From a checkpoint of a small transformer trained on Wikipedia.
Architecture: RMSNorm before each block, rotary positions, no biases in attention or MLP.
Training: a variant of Adam for these matrices, 4189 steps.
Each number is 500 + 25 x the weight over its row's rms, rounded and kept within 0 to 999. Layers, rows and columns count from 0. Numbers have three digits each. The size before them is the row's rms in percent of the matrix's.

# layer 2 MLP gate, 1024x384, rms 0.0464, rows 92-114, columns 0-95
096:440503491469535448526517472517494479504501478502503509480473507533450469515505486511496491508504518533505524543464496530516531518538445505521532479495479505488516548469501533479517488456462512508519504493482493521482505487506493466492483494449453503502480508543523495489510467479501486482
101:520506457521487516493545530514499506488524505490491453539465591475476512496507557503489518483475509524510496481553495495513455524520524532531463463484478507512457452529518494508459557530484536526497502495446481512500501512534530489493496555521518509493530471495518494519527501484501517531
101:509451484510482524500483516499484505477478525488498530515480485507485533497490489557477523487472504509504507487531414513511498505506512480531499513548533553505529465490513517468467492496512491478478525474502524532511482537530492496486505507499494500529512503521508506557532536497460523474
096:486481516527502473506502515490494500517501532488481515465524475508525505500510527527482488519523518483525532483499510493560526496465497489461506534504465498509555480525482509475500463498502478507501475495492500499531499505513513491493464560500496593494492496539495495555510494516510487524
093:520488516514530510491503497527500496517515497486487557549453529522457495544501478522508496528538495517466503530483489526513473499481506526524476507473532536479499465524519482456496500529506534510546455489500549472471466510457496453541517489483495533472508521497464494488502517486513525524
089:484486518488510505500488527471462506459451486502499468478535472466474486485525506498495482527527477481505447523500533480503493542551492497487502513513477451535464511492527529455477487506515452492491489501515478539491474490522507506521496470506476517444573469509503508486514468516498500503
113:503493524513462503473505530503547491491484539533502465465450503498503476502490506536494490500478494478531540531508511516520549484496526506512503510501464500479491516548477486511544514487506517483474493495519550517523504510515478502518488556515524516502499520505526511499492510535504498492
110:514543487505475461469524514508506523550523494508449475493497510556473527536501524470509449470554497466474505499506508458479485464532505493489481485525500504513498450474473514490458514553550474504471462472521516472531494499511506460497454495501503516517478497505481539445519467464550490541
098:505504486500539503517502514510479513520504497549517488486526574525476501507473501505446519517519495462511497532485505538513508510495475496461517491505455526490489496496485469487521523499487488473475493522460495524504543494491492522483467503496509483529521516489503505545521482521494465556
092:517490487490518537482506498504473508558511488511494497508481505546459509491509515488506502492490465508532507535513488486465501408497464494574464499514510494505472487480517513488513489490504522456471509532465520460516471447475502485513542507518524516497468482524499541495527479506506532494
113:458483480488500490497477508485497424468453517501514526489508505496478514510515457528470517523526466525485466501468510495494499475520496501475495483502493504498509514484512521449492485549510458507485435524510516485516501506522489516495466525436549472482517540525533507515489504500554514533
096:427457508480526502555526507490444521509449503533512488507509539484466501482477495504479542487479466510514510478479481500483475469513514547516502465510499558494489484546479524476496455478450510483514510522505490527519451473507438504495499496495484544527554515502474541481560519536479467524
101:476466513513511500483498491541515498482515477533538494506538498515514442530484466540461454538499479518514505508496460540521504473487495497499483473571455547502490498510494513493438494494491498500472532503502554461508539519514474508460476529472525482493502585493516484473530554521458489519
099:531486479522559504500529471508462459493531490508477496484513558490460494458473509518520495506519501484501530493504507499505497457513509506491522423521458510453475488503505431483486486453529480534477524498461501462511477504504490497488528481447487507547534500522542536522547501472479508489
097:477535537519487487474461524509560502505527475480515519460477523541508533506520463500526508478470504481493502532522473482495446543528517516517480504485461543493488558503512498478487488445517485526492494499501487502480529494498469497501484504497513501504506528458516487527527511473500459488
094:488513491506454482472486483510495490471503499496475495503500489502497524483467499509486527476498506508493511463508511490480511498520539508504515492487485495543496490512494494551515500482474543512479496485460522450526448492476453509483517492467494520501467486464469519541514512526487465517
099:526505500502498495499510485485530479511462491498533502510492508507509508528484465488507474483512491506484542473494490536533496457540484466503524476531505522468450492537513497518522480489483499498514508469474513451491519545497459457491485517483552553516517490523500518516543546486538549463
103:464449514517495535489533526495540512506520546516513542479532537511506490531459498505509474531496481533515480482491501569503516516543474488488509537476522472484515496542501522451498467425476502478504531524512537516479458542513494525459497461491504482556540527466519506445511471540506490465
101:497526555504449503445477497466528499539496522512494500499454483529494500497466501512466446480496515495488511483475509531523456459471497500499496478485508518539499469572520431533486501489489541508527506468482517489527480479490509443513496517485506521492506510464490503471516498525496495473
099:504527496511479534511547548510515532458501481472526462481461505482526487448516502495460521476466499506514493476518514465501474477497520491486482452513502485528471472497477509489460457491476504496481512499504507482506498475500480520484532487531478495526491491450541503509493519513467492520
097:445487463492492539532513506529469527480513475507517512516504501478450494481522514533472504544486487512500532509455471492489497507520507473501490490485538506494505516483531542489514556503489510504466525507488479527534475519521486500477472508476497477486503486535502492503508526520531509527
102:521466475488523488506483517485513522535495513513514526493514524571493525513515467526454535544472490499560476527517471516483515517484529545470520482499492521458529502553495463516494534503490487481494469501520494506472447518493501506493457486471477533489512518486497528496510536524492440494
101:484476466519495474490480520483525482478494462508528472501511542548506475513493483520505509479509522509481474488471507541487509508474499464521489530485495533466508498491506474531526488521433484504459527483484543508505470452495485460473485493492541510464517487459492497511487527518486509501
# layer 2 MLP up, 1024x384, rms 0.0448, rows 92-114, columns 0-95
098:478492497516466507530487522541485498482497494492481506472496511518484500506490476480486486493520479513480535479523499521504491473499473550478535479514491483510533516469491537510539510526532493511480510473507494501483518432528471501503494454471456508511485513498477492511456488543463485491
093:513482504467460549530523510512445495504532535475531510499485495522494490493518544513540506517516505517494520509555494498480452502511462533521491483492478516473497503506553498473520480491491568517518521540462524475486467509499496488447534510515503509478518465493504511500538460500492496479
100:524517479506538479503489500500471537469507505484515547521495514487498521469509518493511490480460489516498482491523473481489543509489457480480463499517518512509511538529535516482495501482494483485504511502539469505490536513489439515444486494444496511478528473516486490486524469476519474506
095:526524483509517487534506500484476516494503492496513485490496456474523527461545519522494491519525500542513489480512548465545504507511478497513470546485515509512527448479506518501512474497517454495526504471526510497535512500534487490534496465497467532488490440528462500510477469489491507505
098:501520523531492448509501489473523447509457465474480526533491522498508479523494545498535492466472515504435489474532513444483469529501483525531470519488514522523460489464509479492525465539530521493519511470506500556467507492527484448535520467499499468485481505439516513498484483504511501524
091:525514487478509515533471481525488481542501519533519553511456472513517535462534507506476512424448502471497490520560520522508502533509535506566508540480487521498449491465498480547480496508484546502482513490478513483510482516503530509512478482506486548508464459517504492491485487502470500510
112:493491463507511486490496505506528476514526551527542530477508489496532445539522467486521502483474493489524486502529513504489484499500464458480516517494496509521522531497514483485493507507453525483467527514520546435490536549473497543517470495522515473473534495460518487515511521523511474558
108:470511472501500527530509503535502494523535460478471505501488472498500500451503556525476567478444496536527519547513512503501506513505517491471475524457497505448515488519481537528476506481489521533516480512471485536518505519500483531483473541490491467537501494516544472506519454513498484490
100:502496517539494455414501508484549470449479543505507550492460477505515457523486480493514467501501522490533489496498469510495488513517499469527511491504477505525524500482486479490489526479519482523521486475492487497478451491486497461516532506473540478501477563504462501503493499477511519461
095:457501470518517527555537469494501534517507512476505475531516475504524513482481491491505502510499510474483493540506519500497543517539481519491459478468519494503495451500521523517520492530505501523527489538501452501498514522474564524522490509492495501515479480495493492489522458466482557486
104:488529511499505475491487529500485480490465500506509461494482499504502498522499477508489510501492494522478510472474512492482540515504524529498517522499486509495486491538503545506525503559515441497477451535484532544525486475475498507460502489499544465482494471510522496569536467513525550544
100:489469480471564508539528464512493538499507482507491495501476502532500491494496504496460537515484512494532537456469495484495478509495520556510517467507518458493489456535529449521494506475446478530465533520513494513502479519464463492481515500485492553528548498471437507474514512502452509493
104:446515467504539517530527511502477493516532456511510518505524522500536490531503508532549513499446479489478509501480437485497464501490495495538481492486502535501473445503501558487468517493496463505469528524521531475498538469525508533539484518519521488444502544515545486475528509477491509563
099:516535461493484557515533489541475506499527480491510487505495478462544503493514497514518474521504492465517476512500526472491537478524471519487545515513500499544477516491483494500503492511551505527474516532518439530512491511507503497511535501499496488485525492522538490501519490507441519522
099:499496535490496484512516492500485506486482468497504510523526472497539468529460533504473505496505530503482467555474512479488497457451518483500487499501483531505519521565516472499491501487503514526478451488486528501515528466481526497473504561513524540453499584497513506468462492492496492491
094:511462459530494561508501480521477496504525505487486489538497490486543520468504469531524475527519550531464487490448480574483470524486456450473486492550525518484473484478441539488486515472516505476490504475473457495473459510545508496499519515514465529501491497492516488488490519474487501549
103:482488514507577497502522461473476485451486468514475560498501528497492519505534508486514547456501473553504480499506484452514492538529502514511499500527508444512536452538528503498458465483450522482501554524510491478518519460506515510496503505497513549476488450453576496503546488420480512480
097:441490482477484489544519473486449493538475505500498479490509486511510481504530474457536482529510474522512511415485473549543476475514510506525457510483515493444544473506486517487495471508482505481500515503506480473493500536505506494517493508486499480483518502468477508518538465485538476504
098:482460537510512537506540495493477526477455476507448496491495500536490517492513497479498514510501491468499528478483484502498492511525532541498495476516549461470494509526507495539515498436498502561503481519485542575484528517515541487525489467474468511515491469490542519448466485500478523526
096:511464453479510515501513529508511501505502506493491505467491492537462477484499529529472509502493478526532540482478439513465547471473513469532467491484466506515506518522518470498414473473526494531473476495502529467484521520496536499493497476477505492472538521512519488515520499503482487533
095:540543469505577504512490485536512519515536493518468515497498482496519507484462450530493529524512546505496537451528457485489468506481527522522475527477491504499470511525507486485471497538497493538474510508475502529511458529446534485478519485519507479511506505480560508532503488485511494457
107:518520487495508485529459515542501537520545513480498474531502525508509481528482543486507500522539485493493514520506488454522543527482475479503473485451500486476488490499516471491553549531534466518509475518482469522496486465535547491549478473546532484526512487516505499524504505480509495531
099:556470485501513457491500465497519486517534474480527537510479466517480519521511471499502494476520542500533508541542536500477522502520513476506466521489522473507521498518508473462499528532537477532508535507494518477518505499536498488537513519539498487523532482498510479506483505524478464500
# layer 2 MLP down (transposed), 1024x384, rms 0.0384, rows 92-113, columns 0-95
100:524536469463462531514511504500446512481522479533497491458490480463531493477466464457502498468498466485508498479535523486500539473494492494506552475536529457485530506478544495522485515541555514513482502505489482496494488439529488526500476494516500509481522536518516462484515532569481513485
077:457511507505506443487487506469545506484480471466487485498508454466539484496486439491483513486469501492474504543448523531480534488498494460490524534536502497490516532457489490476493468507513450487502489470555485479483514476498477514496455488503493476514454547489468515515491507504517477455
105:531495525508522506482506487496530498522457500447496513508522475501503489519493505472475496502505494477519543495435546496527458471497542443543512512509484569508476435497463487504517461519487512469469527545469522521497483477469532428522523515492506519495487500514497492552474524519528542466
096:532525477505496511492486476499544526506477496490542507515456501527479500470472454480494510521483502555492480485524493504448474494504491560528478449520557481486468498467529497516506521518486496491506516491542551499490518500499490502503530436461512482515535506465525511474505486498522502483
096:498545515507458490490492501468502515477478545498533452473524521474560507462489496458490481500503497480501504472528543454499466488490508492526516509528511486494499513457482493526478484533495485500455511494473446455533483476500478459449512502525515498513512502443508461489438510531482505496
089:505538518539486471518465507495523494503499493556540501525523508493516569527493477496513546458510503509492516469481528463477488493456549526521550493487510529475464518474488500455518506567543480513532505515481506539541562470490491510527511530524487499517509483488484492468457511504472483506
091:507506479512484475539514536517471502514510481390497490502518524513520536474510535495501483512469527505481503477536482484491499495495492492496460496504500488495484524467443473465503514447518518475481504523528553487401517480482510501511521468480474513470522490501497497489513515508506518490
111:508479530481509522478542512510441556459510464498500501522469482479460540466512520493441505498506472512476519465525519499470501526493476501499473486505443451473502536501464522508509504507501478515553521492484518481490506529510523486515459480473457520482502498476495499471558479506497522505
096:474489527515499486476502518500491498500513478470524535473508498495490492533523474457505531522510539469533519494517516525539493535498511481486521515506430536507504506494492485481498516445469454476480519552481522509476490485518530488505488509520496471502538506436462520522473493499522478507
096:474496505512510504476492472492530534481491533472531473537538511442546482525487515512456490483535537499473508469510470478487485547487511510437513480485497508489528537506508484514473494511479523501522491473532480528512478521563497505511466512524492491500453508509478509510443503556547473527
107:488519508517519508511513497510520540514498489495513476508443487495546508465485537475505513514496543476508517492477498547463484518556516517497509493497494436484522489523480495475481479513490478491501487491486494517507529490507498484537497487524510485528468479465526472536535480540528538516
094:566555516504495475501494500541528528512518515401454520504484443511507505546495493498516483484497519460518499514522542512484546516488525515479495505481520442546516547514517476490510520492553497526479504474532479505503509512484550510493498490479462507493529500517489470512486519477511520459
104:493543463539540471552539490471497503529552497501469507457541538509528529482485474492560547508474509525508530504499463453483513513474523496447460499476475526469473454500469515468482507515508483470510563501503463510427507496513499519526502469534480493459431528529544515486485508475481497517
098:457516487507437523489508489486507511518481502485550460508471459534541520494523489478480515478506524492488490515450503515507464488474492501507513528506548500512549537528486539484510495514488540492495478511515475539519516454483476498484516483546565497487461477512502465478460507560453516534
098:482528531489502524510499500496525514489531524530460514476467469505508501482504502496498528503482529474459499545524506467491479550519462506504490499524529585479477534456468498498468488504492483534517509500558502494457516542533495488515509530477529514521565505500512489485501521467484488493
096:522553501452480504480494459507528498484489492421537535472489554482443492534542512492489547492499485511518500487536509448517553518513485490527487490486464521501565496535514483511498532558537489538509510493501514506516527507511500532501468489510579495516517503514463483503513492526555487482
103:513472483504540529485515485468495482517483478494453525517479516490515506467509490504501532508542530510501489485508495530500510488504446491481509487473532485500556506501503495475477517517482500496539530523510517424463507476532493494536506508493513507506501477498508545497529528494565503518
094:475514481552522454492483433508488532532477458560511486503480489515532515490483520501502520479469505494498502521481524463468543518459538484463502475500508473491481468480552536560510515514508523491516494493476496526546470459529500484492476505504517519490469530485494504471518497481494485553
101:495457501485465503478479490504484515470500467526503499497502483527478490477533454501521483527490520485514514499518472523525469513550537525525470507495511523493501473469513490488514501514477517533504486523505499491458569514540556515514524467490500454522481505514539513502526533507523490527
101:486539513500481531510475482475489533529530478456543481536539548480524503529497495503522503480485475452456498505534549489513479529526503506493500502502525500490499496478493509472561510496456523469559483526475520515479498468541443502501504535541516518560476454483508520491479480485488502438
097:479462483494436510484510513505497461488496512468529470528512487518481500490546563502514494500511459512485466509487517487512537495484498490478518485533493518514543508482485503524493516489493559484524496507502478473497546434507487522553469502516516519476490496506420507481477555480501508509
104:487530499503496543517503553479513480475523531409497501512498491472536496501494513483518453480533481526438498494505515498536502551553453470485480546504498454537484447464532506499522506497482523467543547506471538533529504450492456495510522509473533445494511477527472465467512462509509509503